Each number is 128 + 24 x the weight over its row's rms, rounded and kept within 0 to 255. Layers, rows and columns count from 0. The size above them is the row's rms in percent of the matrix's.

# layer 7 attention output (transposed), 128x128, rms 0.638, rows 81-101, columns 64-127
size [ 88  86  86  84  93  86  86  94  85  93  86  76  86  81  97 112 112 114 118 132 122]
[[107 162 157 132  94  88 104 148  71 145 149 123 140 100 142 123 130  91 138 132 148 133 130 132 111 123 100 178 129 144 104  81 101 138 135  98 118 117  95 134 112 110 175 112 120 184 126 155  58 127 138 118 141 117 128 127 150 125 166 130 171 129 108 106]
 [153 150 134  99 133 118 100 125 108 126 151 128 120  97 134  91 110 184 126 148 163 147 131  95 123 121 120 133 170 113 155 129 134 202 129 118 150 137 144 130 128 140 134 104 138 124 102 139 126 142  97 144 101 140  92 120 102  98  85 105 132  90 136 121]
 [102 135 171 189 108 135 128 161 215 146 123 172  86 122 107 108  89  67 155 117 134 136 120 132 120 136 110 177 128 151 121 127 122 130 159  93 119 151 127 113 135 148 125 169 117  90 115 109 150 107 107 108 119 160 142 147 131 121 132 139 160 126 160 135]
 [108 110 130  74 101 143 143  91 117 121 148 113 143 115 165 168 136 105 157  96 111 144 126 180 114 149 124 114 151 114  99 141 124 133 131 123  95 109 124 113 126 164 145 136 117  98 125 135 101 167 129 123 118 155 150  63 156  75 152 116 184 144 148  98]
 [ 90 139 142 107 158 110 133 116 120 134 113 101 101 148 116 103 133 110 148  99  96 140 155 172 107 141 141 148 130 109 150 137 106 129 127 177 132 127 111 140 130 145 118 100 161 138 121 147 123  87 133 119  93 120 136 114 130 137 128 135 110 121 102  95]
 [125 111 136 144 141 104 105 182 103 111 125 149 100 117 147 124 140 143 121 101  72 149 126 119 116 140 116 123 115 121 151 157 134 133 157 108 155 110 165  95  88 145  67 155 114 117 136 168 109 148 100 120  98 130 141 116 148 111 166 114  98 140  81 133]
 [111 113 112 146 105 142 108 155  77 130 112 104 135 136 153 100 143 131 123 115 106 142 118  89 151 141 134 121  89 124 155 144 122 159 107 149 129 161 121 127 165 148 156 114 119 103 111 110 112 120 132 128 126 166 118 174 150  96 150 106  91 113 111 157]
 [146 194 122 119 120 129 109 105 121 181  83 148 124  78 160 116 143 141 117 125 158 168 112  76 126 101 102 142 145 148 111 141 118 128 154 150 177 144 134 130 122 127 108 164 138 123 126 132 128 119 164 122 135  90 113 116 171  75 116 133 125 137 136 112]
 [117 125 124 121 112 152 153 179 130 110  76 118  85 143  73 106 129 128 141 163  97 123  78 181 134 148 170  90 150 107  85 154 110 111 137 134 100 140 182 104 143 138 144 143 119 137  95 155 112 120 144 153  93 113 164  98 151 139 106 119 170 107 105  95]
 [141 124 124 135 145  79 184 121 107 152 151 123  95 102 112 114 200  99 156 112 174 126 151 105  90 123 109  53 138 159 129 132 145  86 170 131 142 131 147 154 120  87 100 179 129 131 134  98 133 177 155 101 155 178 141 126 102 130  98 122 155 136 167 152]
 [ 91 140 154 116  96 137 132 133 143 105 119 130 160 172 131 145 137 136 121 123 114 129  92  92 166 123  79 141 160 124 147 150 178 125  95 156 143 151 150  77 109 144 162 149 119 162 104  94 100 120 120  86 128 112 169 127 154 141  99 145 142 110 142 121]
 [122 111 134 149  66 156 117 131  63 139 114 106 125 165 129 100  80 123 131 159  99 122 133 129 138 133 126  96 104 142  97 139 145 139 116 146 120 134 137 194 129  98 134 169 123 154 107  97  96 142 121 141 143 118 153 142 123 146 145 155 152 115 186 152]
 [163 104 125 116 137 127 128 129 135 122 101 117 161 117 120 107 148  85 109 143 104 116  89 154 134  96 114 126 171  93  87 106 119 154  74  95 113 121 126 173 152 120 110 136 151 123 131 117 129 104  96 134 175 127 116 121 152 119 116 123 110 132 122  97]
 [ 99 143 103  96 120 117  83 111 163 121 131 116  92 109 151 138 131  95 143 130  99 157  70 102 143  77 148  88 156 143 165 120 128 133 156 107 113 141 148 176 114 111 120 116 130 124 134 152 118 164 139 113 188 100 143 153  98 141 171 147 155 131 164 126]
 [122  80 118 144 152  98 102 134 180 129 140 102 111 137 143 154 180 146 140 159 165  95  84  74 110  69 106 103 130 125  85 156 107 166 125 145 115 130  90 123 133 127  98 102  97 122 122 130 102  99 128 110 138 145 113 139 142 124 120 149 120 137 129 124]
 [109 176 138 115 128  91 152 120 120 108 125 142 110 152 105  86 108 122 136 145 108 128 131 134 107 137 155 169 131 150 200 156 146 160 160 126 162 108 110  85 141 153  96 132 194 145 170 132 122 138 102 154 120 117 138 125 151 152 145 120  87 156 110 101]
 [127 157 108  92 101 114 141 153 108 130 134 162 139 107 146 109 170 120 136 148 143  93 144 152  95 126 120 151 146 131 170  74 143 100 108 111  97 118 144 137  76 100 120 146 116 118 141 101 116 140  87 124 129 135 161 113 130 132 107 116  70 130  86 174]
 [195 125 102 130 146 132 110 121 126 155 118 101 108 154 164 148 124 161  94 121  92 143 131 106 164 153 117  99  92 122 151 128 114 124 107 110 110 145 168 117 152 108 111 160 157 134 142 158  87 155 137 115 120 127  97 109 125 174 129 140 122 131 105  97]
 [130 133 156 148 123 132 138 114 126 117  68 114 140 124 142 106 105 146 164 146 130 190 155 129 129  52 126 122 149 121 150 138 149 127  88 127 110 104 142 137 122 131 128 155  87 116 133 137 162 165 137 107 130  83 151 136  96 143 189 122 130 103  87 166]
 [129 111 116  86 151 130 140 167 135 104  85 148  94 152 132 134 183 152  99 106 116 156 148 103 162 126 124  97 137  99 138 115 190 110 134 133 150 140 139 119 168 104 131 127 118 121 142 136  99 129 147  91 154 112 136 130 111 100  72 131  53 148 158 122]
 [130 145 133 126 118 104 122 128 116 144  87 128 148 145  90 155 131 139 146 115 126 162 150 138 127 109 129 133 162 147 151 176 102 131 130 103 150 149 136 120 148 121 110 105 135 143 127 119 133 140 162 121 138 129 142 151 140 103 108 152 133 105 135 142]]
# layer 7 attention value, 128x128, rms 0.162, rows 82-101, columns 64-127
size [ 89  90  83  87  89  88  93  87  92  85  77  89  85  92 108 115 114 115 126 126]
[[177 110 131 118 118 121 107 127 116 141 139 120  99 105 138 127 138 178 114 137 155 132 147 128 141 137 148 141 154 108 135 137 152 205 134 126 133 135 118 140 134 119 108 119 135 106 102 146 130 149 103 131 117 101 110 162 135 112 116 137 160  67 113  77]
 [ 94 115 148 208 112 112 128 110 163 157  72 170 120 116  98 133 102 108 117 145 147 132 129 106 147 142  92 135 156 154 154 151 110 142 183  98 120 104 111 110 119 127 122 144 117 121 133  80 152 131  78 101 140 161 152 119 113 142 154 125 146 155 154 114]
 [156 100 125  92 108 181 171 132 136 102 140 104 124 126  86 157 147 102 146 120 146 131 138 129 126 124  84 108 154 135  89 155 127 144 127  94  95 117 109 125 138 139 152 118 119 106 150 146 113 171 164 159 111 140 107  85 155  85 120 127 149 136 123  83]
 [ 94 147 167 111 153 102 139 114 143 126  98 104  99 147 101  67 112 140 156 120 108 100 161 146 104 128 153 142 159 133 116 142 134 147 120 126 128 122 102 136 110 102 113  91 152 129 120 112 144 108 173 116 119 125 100 133  97 149 103 121 134 130  98  98]
 [140 149 137 146 140  80  83 173 118 112 126 128  74 115 129 136 131 175 127 110 106 136 118  99 153 141  78  97  87 104 112 158  96 127 161 118 138 100 143 110  86 127  93 133 112 134 102 136  96 158 100 135  87 157 138 110 125 122 159 109 112 150  80 137]
 [124 143 136 130 118 143  96 136 100 155 101 113 143 146 183  87 132 130 136 106 104 122 110 137 129 191 116  98 100 127 144 139  96 162  87 116 126 188 119 141 144 135 129 136  91 124 115  91 104 113 138 170 127 154  81 149 161 110 177 116 122 142 154 167]
 [126 168 109 138 117 148 115 154 143 128 125 121 104 110 113  97 167 123 140  84 165 111 113  96 153 142 134 129 113 175  93 149 129 152 152 129 184 145 101 114 151 117  79 173 149 125 123 120 169 117 151  88 139  96  96 140 129  88 114 150 130 113  90  95]
 [106 123 128 159 136 132 154 143 123  97  85 154  95 159 110 129 112 128 143 161 106 122 139 109 118 154  88 118 109  68 114 128 145 103  93 139 131 131 139 114 178 159  77 142 120  93 105 119  87 133 116  92 125 126 151  87 123 130 117 111 150 108 124  71]
 [116 100  64 120 150  80 163 117 106 157 115 139 129 105 122  78 156 141 104 124 163 121 132 117  71 112 122 105 110 127 150 117 166  95 155 132  93 135 140 130 136  89 137 189 138 147 139 116 144 170 169  82 130 151 156 113 122 132 122  75 171 104 133 163]
 [114 127 115  85 103 132 154 130 129 105 132 120 129 177  88 152 150 110 153 107 152 129  79 141 156 164 122 115 181 102 128 147 166 111 104 140 132 117 135  97  76 107 179 128 111 159 120 100  91 112 108 129 130 119 118 127 155 136 131 122 103  99 119  99]
 [138 107  68 171 124 145 112 147  89 127 125  83 100 122 131 120  81  95 161 150 108 111  96 104 152 156 128 105 124 120 131 120 172 117  88 138 148 118 135 155 137  74 100 132 117 150 119 112 145 109 120 177 150 138 133 163 125 148 152 117 136 126 128 155]
 [132 101 142 141 145 122 135 120 117  95  98  97 175 112 111 133 122 106 115 141 108 132  87 124 118 108 141  92 145  94  96 145 149 154 137 118 102 109 102 149 170 112 137 155 115 165 131 117  90 144 121 144 141 130 115 106 116 144 110 128 117 100 111  91]
 [ 83 131 104  62 140 151 112 108 157 119 139 143 124 123 126  99 143 100 131 123 106 131  87  80 132 151 111  89 156 138 138  84  87 132 173 128 111 111 151 156 149  94 161  89 128 134 118 152 124 115 132 130 160 118 115 154  94 141 142 129 155 121 105 121]
 [122 116 125 151 151 101 115 123 168 159 133 114 100  85 111 144 151 135 122 155 128 150 121 128 121 135  91  99 146  79 133 130  96 138  96 191  93 105 121 113 148 104  70 121 106 111 123 135 113  90 135  83 157 170 135 131 129 164 112 152 124 154 134 112]
 [ 62 155 172 118 113 115 164 119 124 135 151 156  71 143 101 123 128 119 174 170 110 148 141 166 100 100 142 171 146 154 161 125 150 150 131 155 162 129 125 136 105 180 133 160 182 145 168 123 140 132 113 125 117  89  81 145 149 139 121 107  93 147 111  79]
 [142 128  96  97 104 133 132 143 133  99 118 147 137 117 128 140 164 100 146  91 133  99 133 158  95 149 106 133 138 148 156 107 140 100  92 123 144 132 108 127  79  92 117 119 106 127 146 111 111 144  48 110 155 119 154 121 112 120 105 103  53 133 131 156]
 [174 186 117 149 183 120 106 137 112 103 136 141 128 163 170 159 137 128  92 151 107 145 149 126 178 128 110  90 114 119 136 138  99 115 120 150 115 153 145 150 120  80 134 164 137 117 120 165  97 149 149 175 103 141 124 101 126 117 143 103 107 126 163  85]
 [132 120 166 114 127 146 120 137 118 116  72 142 127 146 148 125 131 116 188 134 144 162 151 101 141  92 120 107 122 114 118 127  83 100 114 140  90 127 153 140 103 118 118 133 124 127 125 141 146 116 111 116 118  98 129 102 114 157 166  67 129  79  76 156]
 [146 137 112  78 161 129 175 159 115 141  83 149  94 169 122 132 140 142 117 121 120 136 137 140 185 134 142  94 132  81 152 120 150 131 133 126 142 156 142  85 168 114 129 132 101 144 139 144 103 136 111 108 174 125 133 155 134 129 107 117  57 158 143 128]
 [107 151 147 145 166 154 163 115 128 129 116 110 182 147  85 141 148 120 121 108 119 112 149 125 136 135 100 124 152 138 148 166 148 122 137 138 155 175 146 129 156 151 111 112 146 155 118 128 158 123 158 105 127 112 136 125  98 123 123 142 135  91 122  96]]
# layer 7 attention query, 128x128, rms 0.121, rows 96-127, columns 64-127
size [ 60  95 136 134  46  85 111 113 131 142 134 121 128 124 121 125 134 137 130 129 131 130 128 130 125 126 130 127 135 131 129 126]
[[110 121 150 101 129 119 170 128 120 140 128 131 136 129 157 138 159 158 142 188 102 152 168 110 149 116 130 161 133 140 125 122 124 168 127 138  83 124 156 141 150  96 153 154 163 138 111 150 144 128  88 113 147 107  99 117 135 119 117  81 160 183 126 160]
 [114  99 121 123 155 127 150 134 140 151 133 124 112 124 128 102 152 140 139 188 130 165 164 119 146 131 113 161 144 129 120 114 120 159 131 132 131 123 135 139 148  92 166 109 146 159  99 157 155 122  73 149 136 118 109 106 115 126 112 102 146 186  78 149]
 [152 132  93 125 149 118 125 158 141 145 133 109 109 122  94 124 144 132 100 131 168 165  90 120 177 152 128 152 171 122 120 129 117 132 165 104 111 138 120 153 120 104 146 115 109 152  89 144 152 167  96 152 148 130  97 134 119  82 103 119 159 158 101 140]
 [117 100 138 141 177 108 121 155 132 164 130 118 160 138 102 128 115 121  95 140 150 150 142 123 119 101 127 164 145 134 163  96 141 144 111 118  59  85 131 116 100 137 137 140 134 104 188 125 122 124 169 140 118 120  99 109 151 144 100 154 125 161 148 184]
 [102 117 131 110 102 130 174 120  94 142 145 173 164 119 118 123 139 112 148 117 129 170 172 162 122 134 130 153 110  98 141 149 128 142 122 143 111 139 134  88 123  93 183 159 111 119 107  94 145 138 114 117 120 148  90 147 117 157 147 106 114 157 135 114]
 [ 91 138 146 157 114 133  98 114 111 129 139 144 136 115 158 131 100 121 155 128  97 110 127 143  97  96 138  86 119 148 139 113 158 114 108 163 119 111 123 114 127 152 104 140 141  93 176 104 102 124 182  98 127 128 156 124 149 127 141 122  82  92 168 108]
 [113 101 160 120 116 147 130 109 110 102 152 137 155 135 152 124 126 126 158 123 113  94 194 137 106 107 113 101  87 145 125 138 129 120 102 139 159 129 149 122 146 152 151 133 151 103 144 145 114  85 133 106 127 137 161 135 128 170 149 141  93 107 163 105]
 [117 134 183 123  91 111 102 144 129 132 150 158 157 125 125 130 159 153 157  97 176 132  88 114 119 142 125 151 111 114 103 119 142 144 123 158 136 115 170 141 123 134 134 109 120 145 154 153 148 128 151 107 156 123 170 118 106 151 103 137 119 137 158 126]
 [138  98 131 130 170 149 143 104  63 161 139  94 142  85 177 129  83 150 122 119 125 103 136 156 121 116 138 145 135 116 130 122 108 160 117 108 141 154 127 132 106 124 114 146 178 111 108 100 146 177 147  93 173 121 157 117 136  95 138 128 129 179 151 116]
 [132  84 143 152 128 139 125 144 160  94 119  82 118 123 133 150 169 132 175 104 130 145 137 117 129 157  85 131 145 121 150  96 127 118 156 102 115  95  98 141 109 186 138 120 141 118 140  68 140 110 135 113 172 129 156 128 145 132 161 114 145  83 124 165]
 [132 120  93 137  92 127 166 131 117 130 141 123 155 101 105 122 143 139 134 129 110  95 178 120  94 124  77 170 110 151 182 113 147 135 162 115 141 107 119  77 158 105 160 154 131 121 162 162 135 108 119 131 101 136  92 136 143 158  92 135  74 120 101 147]
 [176 164 123 112 127 147 103 110 146 137 107 105 117 122 140 115 127 163 156 112  88 118 149 148  65 152 130 119 121 140 136 133 119 160 131 167 137 164  80 136 137 150 124 142 131 121 107 109 120 105  92  51 147 123 131  88  77 160  74 158 142 153 123 133]
 [129 152 107 129 141 138 166 177 142 147 107  89 161  97 142 109 113 104 106 143 106 133 136  95  79 125 145 120 125 146  80 144 114 158 118 182 160 141  75 115 110 151 168 136 145 167 168 121 146 138  99 161 115 138 132 128 142 116 123 136 136 134 122 111]
 [139 167 139 113 144 106 135 171 159 111 152 151 161 164 153 128 141 144 138 123 111 118 104 112 158  94 120 173 142 139  58 111  90 131 133  92 127 135  97  73 137 116 153 144 126 102 126 121  85 101 127  95 170  71 108 112 150 130 132 153 129 111 119 106]
 [131 151  71 184 165 107 138  92 167 151 125 116 141 147 118 134 159 149 131 124 110  98 126 158  93 135 108 138  71 118 118 130 153 135 121 106 147 152 100 110 116 116 110 126 148 131 123 108 117 135 151 114 129 158 142 125 125 106 154 101 133  93 122 113]
 [145 132 110  93 163 146 142 118 122 164 138 121 168 154 125  88 139 148 144 114 136 150 123 133 134 150 157 143 134 137 151 116 124 112  96  78 106  99 115 151 135  74 139 113 157 137 145 146 125 134 118 127 123 137 134  99  70 112 126 144 126 154 138 140]
 [134 117  89  93  98 139 117 138 168 154 144 127 116 136 131 117 122 116 161 181 138 142  95  99 148  96 160 126 156 108 128 106 133 150 102 166  63 136  86 117 114 148  96 149 112 113 108 174 119 118 145 118 123 117 103 113  98 164 120 141 140 112 175 113]
 [135  95 102 108 100 125 148 128  96 116 106 130 101 150 137 133 139 147 118 113 109 130 172 166 104 125 115 164 134 173 133 110 125 179 140 160 141 131 162 112 104 135 139 100 141 100 149 113 120 128 100 134 140 133 133 117  91 136 149 153 102  92 136 145]
 [146 113 158 167  96 150 112 116 100 156 125 138 137 143 135 123  99 109 141  79 143 115 173 128 106 170 125 144 149 121 133 100  90  92 105 180 112  86 153 114 144 169 137 128  96 138 137 131 131 136  90 126 102 121 139 124 138 121 109 172 137  97  62 151]
 [ 93 133 149 122 119 142 103 173 163 132 141 134 132  92  98 149 140 122 146 133 126 145 158 153 113 159 158 127 143 127 126 175 102 167 159 135 184 112 148 142 124 100 140 107 126 126  78 156 129 166 170 134 110 146  88 119 122 115 131 175 156 181 140 148]
 [124  98 139 138  76 111 146 151 128 115 135 128 144 115 119 110 122  89 171 180  99 112 115 137 172 140  91 178 156 130 157 132  99 109 116 116 138 161 171 124 168 126 121 134 176 113  86 116 137 135 113 112 121 143 132 113 132 130 165 121 139 121 126 123]
 [127  86 112 130 145 111 111 129 130 140 131  91 127 133 166 117 120 116  96 137 111 171 118 133 141 113 123 125 112 180 109 147 127 131 132  96 115 129 189 125 110 134 147 165 109 143  92 114  78 110 158 110  98 136  94 118 140 154  97 120 129  97 171 121]
 [142 109 107 154 108 142 134 120 148  99 139 115 176  95 146 123 130 111 126 126 145 151 120 107 147 132 170 135  69 136  95 116 127 101 122 112 130 162 122 119 143 146 124 119 126 118 108 109 116 130 140 111 165 146  97 146 123 124 108 102 163 159 110 132]
 [162 107 169 124 101  97 133 140 151  91 113  98 131 129 106 143  99 124 149 144 164 131 160 114 118  89 115  87 123 126 149 144 169 100 110 121 121 156 146 130 140 125 140 136 134  86  98 156 117  89 132  84 141 127 107 130  85 111 183 106 103 148  93 138]
 [122 111 146 105 152 139 139 156  88 140 106 133 103 129 104 143 161 132 113 102  94 112 111 119 139 142 125 133  62 139 134 111 124 120 123 112 150 128 134 155 141 128 143 130 103 106 126 130 111  92 130 128 118  86  87 129 109 172 119 158 125 123 143  65]
 [160 104 118 178 150 169 122 155 118 140 112 168 145 143 119 146 138 117 114 128 110 145 165 141  98 111 140 121 136 115 166 121 129 130  80 116 106 108 114  94 164 117 139 112 128 171  68 147 126  94  94 117 119 105 120 121 157 133 152 141 145 152 120  92]
 [143  76 133 134 133 127  88 109 156 132 175 110 149 124 148 150 120  92 152 150 112 117 116 107 130 140 123 132 121 135  59  99 110 136 185 146  98 130  80 133 134 119 122 123 119 149 131 110 142 157 124 144 158 148  94 139 113  93 101 144 158 164 122 152]
 [123 145 153 126 109 124 100 105 155 123 155 121 137 116 140 123 118 105 113 127 130 122 100 131 119 129 134 118 102 131 136 136 100 157 154 124 103  92 124 124 121 111 110  73 119 136 130 156 126  66 148 145 142 166 156 108  47  71 132 174 142  99 176 104]
 [160 117 106 121  72 143  99 181 141 107 120 136 188 126 109 138  82 120 103 174 117 171 116 144 110 104  81 153 109 131  98 162 127  92 111 124 120 108 118 141 148 113 120 140 105 161 176 117 146 147 121 126 121 141 149 143 117 119 157 121 138 129 139  60]
 [150  88 132 131 133 111 157 149 180 141 136  91 153 161 111 111  78 142 140  95 130 136 123 120  94 164 133 108 138 155 121 124 153 113 136  75 124 123 118 107 126 111 121  89  93 140  92 139 111 146 148  97 106 107 144 146 124 111 117 120 132 120 128 116]
 [118 143 106 158  99 105 131 180 134  66 106 128  94  80 100 129 165 133 116 121 108 134 142 121 142 149 159 110 140 128 118 131 127 143  74 126 134 171 118 113 130 133 127 143 113 145 137 134 121 156 155 140 140 127 119 141 153 131 107 130 130 135 117 149]
 [146 124 139  75 165 134 123 134 187  83 144 114 128 127 150 105 123 108 114 151 131 150 108 153 128 129  88  93 105 127 135 128 117  95  98 198 171 113 144 150 113 132 150 148 166 127 169 141  73  85  94 115 120 106 116 117 106 114 168 142 128 144  74 150]]
# layer 7 attention key, 128x128, rms 0.118, rows 96-127, columns 64-127
size [ 43  69  81 125  66  84 155 129 130 136 132 122 134 125 129 126 132 133 140 132 128 130 131 132 129 119 130 135 142 127 121 125]
[[162 116 102 125 122 146 127 103 102 139 101 150 138 145 135 127  91 145 126 125 118  91 140 132 127 172  92 108  96 114 105 138 146 132 146 109 205 134 122  95  92 161 121 155 124  86 100  95 129 109 144 163  93 122 177 123 144 153  93 121 109 100 151 118]
 [135 176 132 110 125 153 125 101 156 180 140 149 140  80 144 169 145 115 121  79 165 156  86 171 121 141 136 120 106 121 148 117 149 124 122 130 117 124 115 101 106 135  92 152  79 149 119 100 122 155 138 136 131 114 101 117 106 120 146 158 167 132 167 118]
 [110 126 132 182 122 117 115 163 147 125 148 108 121 133  94  89 112 136 103 106  99 111 129  79 168 127 144 114 141 136 133 141 142 104 125 179 126 140 110 110 153 158 105 122 146 117 146  94 146  99 100 123 132 105 132 134 176 136  87  94 112 123 110 134]
 [134 137  98 149 134 127 152 133  96 149 114 127 139 151 120 164 117 112 167 125 125 159 136 127 112 122 131  79 143 144 136 152 109 114 153 100 170 135 171 125 114 106 175 127 142 107 140  92 140 173 171 129 152 129  89  98 103 144  45 127 146 150 100 151]
 [110 127 144 132 155 147 106 119 134 165  92  99 130 119 115 139 131 135 157 176  96 104 118 101 141 112 137 123 182 143  89  97 118 169 151  98 154 139 151 148 131 124 132 127 169 116 139 111 115 133 136  94 158  91 117  88  96 140 111 126 101 138 142 113]
 [132 137 141 145 137 120 103 152 112 107 119 126 128 162 143  88 101 172  95 107 131 111 160  83 158 123 125 129 111 128 147 141 134 108 133 137 122 127 103 112 142 170 139 128 122 100 150 134 141  97 110 147 101 124 145 166 170 114 105  97 110 139 101 126]
 [112 108  97 176 121 127 115 177 136 104 151 117 122 117 109 104  87 138 152 106 114 102 151  81 152 124 134 139 139 128 130 151 124 124 113 154 109 121 100 125 162 137 131 117 142 113 170 103 153 124  93 116 114 123 141 145 170 138 118 101 123 124  95 151]
 [111 102 117 150 162 155  96 104 126  98 115 116 116  70 118 154 110 150 172 110 143 102  69  88 132 135 103 142 153 116  90 117  87 150 105 121 113 118 162 131 110  83 145 166 127 155 107 148 125 108 136 159 166 163 145 140 142 124 100 123 109 105 116 131]
 [117 102  85 130 125  97 133 130 143 147 139 125 137 136 129 139 142 129 131 130 153 146 137 139 124 128 107  91 117 130 102 123 110 169  99 181 167 137 140  90 150 152 128 104 159  85 142 146 118 114 113 103 165 115 129  90 135  99 131 103 128 150 117 127]
 [115  99 131 145 110 116 136 123 137 157 111 158 113 117 151 129 150 142 153 106 111 168  90 168 138 150 143 120 146 126 158 150  72  80 130 172 137 101 160 138 120 132 117 161 131 125 128 140 113 100 142 146 165 114 137 118 154 117 143  82 166 125 112  96]
 [123 126 123 144 141 145 141 134 156 102 159  99 176  86  71 141 110 155  81 118 149 103 162 115 144 149 107 103  94 140 132  83 152 145 146 131  99 113 135 105 131 122  93 107 138 124 147  99 202  92 137 171  96 109 127 119 111 179 110  94 111 165 116 116]
 [139 115 156 109 153 132 126 106 146 136 118 109 115 108 148 134 139 184 100 129 131 196 101 101 110 112 135 128  80 138 110 138 192 123 139 126 142 145 123  99 141 111 142 155 144 106 107 127 157 115 154 147 150 131 150 130 121 178 145 112 102 155 146 119]
 [102 112 160 133 117 143 148 150 125 135  88 113 154 138 152 135 143 121  99 130 125 143 120 165  83 173 131 137 127 129 133 113 112 117 175 143 143 167  96 141 131 116 142 137 134 116 150 132  94 104 116 121  85  59 116  86 117 124 115 135 134 127 111 137]
 [166 151 119 125 115 108 121 127 143 129 141 118 177 156 145 119 136 135 143 126 142  78 101 137 162  71 106 151 101 150 100 133  87 122 123 148 124 123 149 107 149 128 113  97 122  79 176  62 137 112 124 147 166  89 119 135 135 128 141 117 145 127 128 120]
 [124 141  96 145 138  98 119 148 149 161 133 115 118 143  99  78 155 158 158 116 138 150  96 143 107 138 146  88 127 118 106 127  82 145 122 116 102 100 126 123 137 148 155 121 140 138 140 130 120 131 120 190  58 111 125 141 108 123 110 115 110  82 125 136]
 [140 134  99 135 135 117 150 119 139 140 141 109  94 179  97 123 119 163 135 124 145 183 114  59 144 162 140 131 123 116 142 177 165  98 114 131 110  95 113 139 136  98 146 110 152 163 154  93  89 138 125  74 109 160 145 111 141 145 117 140 137 127 134 117]
 [128 114  83 137 123 193 138 135  87 101 129 130 120 167 135  93 118 132  94 147 155 110 101  94 143 104 148 152 124 124 153 144  97 137 178 138 130 141 111 132 119 118 123 135 133 138 150 160 114 139 126 125 102 124 106 143  81 190 178 133 139 116 127 153]
 [149  92 140 145 132 130  98 147 111 148 114 142 112 101 133 132 173 126 109 117  83 151 117  78 101 116 145 147 121 107 123 143 127 113 141 156 116 123 147 121 126 140 123 146 141 128 167 133 152  88 127 130 165  87 128  99 132  91 125 111  82 143 128 128]
 [ 93 120 134 129 139 151 120 133 127 102 115 132 143 174 157 125 143 152  60 122 155 111 197 140 149 182 115 150 121 131 163 122 151 101 112 123  85 149 144 108 118 140 158 157 146 124 139 166 110 109 125 163 174 145 153 120 132 150  88 144 128 118  79  99]
 [157  87 132 113 122  82 114 144 158 150 121 110 123 114 137 144 150 122 175  84 128 149 175 124 130 125 134 156  88 119 155 139 110 131 116 109  89 134 143 126 119 141 133 150 114  94 144 170  99 160 131  89 125 132 124 148 112 144 114 181 132 119 124 137]
 [116 131 144 128 134 127 149 132 128  88 125 139 148 107 125 144 118  90 124 131 109 170 117  85 145 148 129 174 164  73 153 107 123 108 116 140 113 181 144 106 131 108 118 108 135 111 114 109 140  95 143  66  69 145 157 144 141  74  94 140 144 138 107 126]
 [162 134 146 156 133 117 118 111 154 149 141 126 133 127 101 119 155 141 161 112  95 181 118 123 103 118 149 129 113 123 120 111 156 141 146 118 158 118 150 151 131  96 131 137 108 107 158 130 101 133 169 135 100 122 149 172 172 139 114  99 135 128 156  96]
 [143 108 148 136 145 148 126 138 128 126 103 114 134 156 172  92 124 132 107 122 136 132 121 106 161 117 113 134 130 104 135 104 138 109 160 145 193  78 113 171 108 134 126 142 115 121 142  69 118 117 129 117 127 155 103 117 133 136 135  85 145 142 130 129]
 [115 141 120 124 141 126 127 116 137 119 155 144  98 122  92 140  87 124  83 114 138 105  91 140 123 145 157 113 106 143 185 171 105 126 113 130 123 147 110 128 107 116 154 116 117  47 174 159  76 143 123 141 139 136 120 121 157 152 164 107 168 142 116 117]
 [138 141 134 139 135 134 129 173 147 129 135 133 137 121 152  84  80  98 114 106  98 111 124 123 113 164 119 165  80 109 127 103 114 127 106  85 117 123 123 168  97  84 108 139 127 114 126 106 148 117 111 180 142  99 108 138  91 137  88 180 152 104 128 102]
 [149 136 109 124 132 126 105 143 122 147 136  83  80 126 114 102 137  99 122 149 109 143  95 182 132 138 116 147 140 116 120 123 138  79  95  83 120 110 146 105 151 135 130 150 169 169 109 131 135 101 109 131 155 135 162 110 178 172 141 164 144 112 115 145]
 [148 106 156 142 141 119 119 109 113 155 140 137  90 115 126 150 146 142 181 149 161 126 117 125 145 120 133 106  99 120 131 115 185 144 144 142 111 119 146 103 122 139 169 133 154 124 137 132 144 155 125 125 164  90 131 146 103  92 122 148 117 132 138 137]
 [150 140 102 106 125 130 117 105 137  90  89 131 118 105 150 125 180 186  99 102 155 169 104 158 139 123 114 115 155 109 132 135 105 163 148 129 101 136 159 136 139 110 112 113 120 154 172 105 128  64 117 111  85 184 103 159 112  75 129 117 129 135 108 131]
 [132 180 109 115 131 118 136 160 107  96 165 112 140  96 140 107 128  95 202 139 133 166 142 129 100 164 111 125 174 112 130  80 171 166 142 117 106 107 119 169 117  97 136 130 176  74 130 115 164 135 120 133 158 146 122 107 123 125 180 145 146 138 135 108]
 [164 134 138 135 133  93 111 153 125 125  88 115 154 100 147 117 122 158 207 136 135 105 102 176 112 131 171 109 149 110 140 142 136 135 145 121 115 132 143 116 129 106 117 146 149 165 105 114 137 143 119 160 106 119 133 136 115 183 145 143 129 148  92 136]
 [141 135 128 117 144 155 132 148 109 135 119 123 123 101  95 152  92 189 124 115 151 141 125 138 118 166 115 192 116 140  76 150 146 146 104 128  96 121 121 111 139 127 103 134 112 109 136 144 136 151 168 145 126 106 121 112 128  63 161  86 138 134 155 151]
 [126 146 167 134 139 153 146 122 126 130 141 124 129  97 110 134 121  97  91 126 109 172  94 134 131 127 151 132 120 174 136  93 178 122 156 161 122 147 106 118 131  91 116 128 118 132 139 153  76 102  88 129 126 137 137 135 141 168 168 164 151 126  81 141]]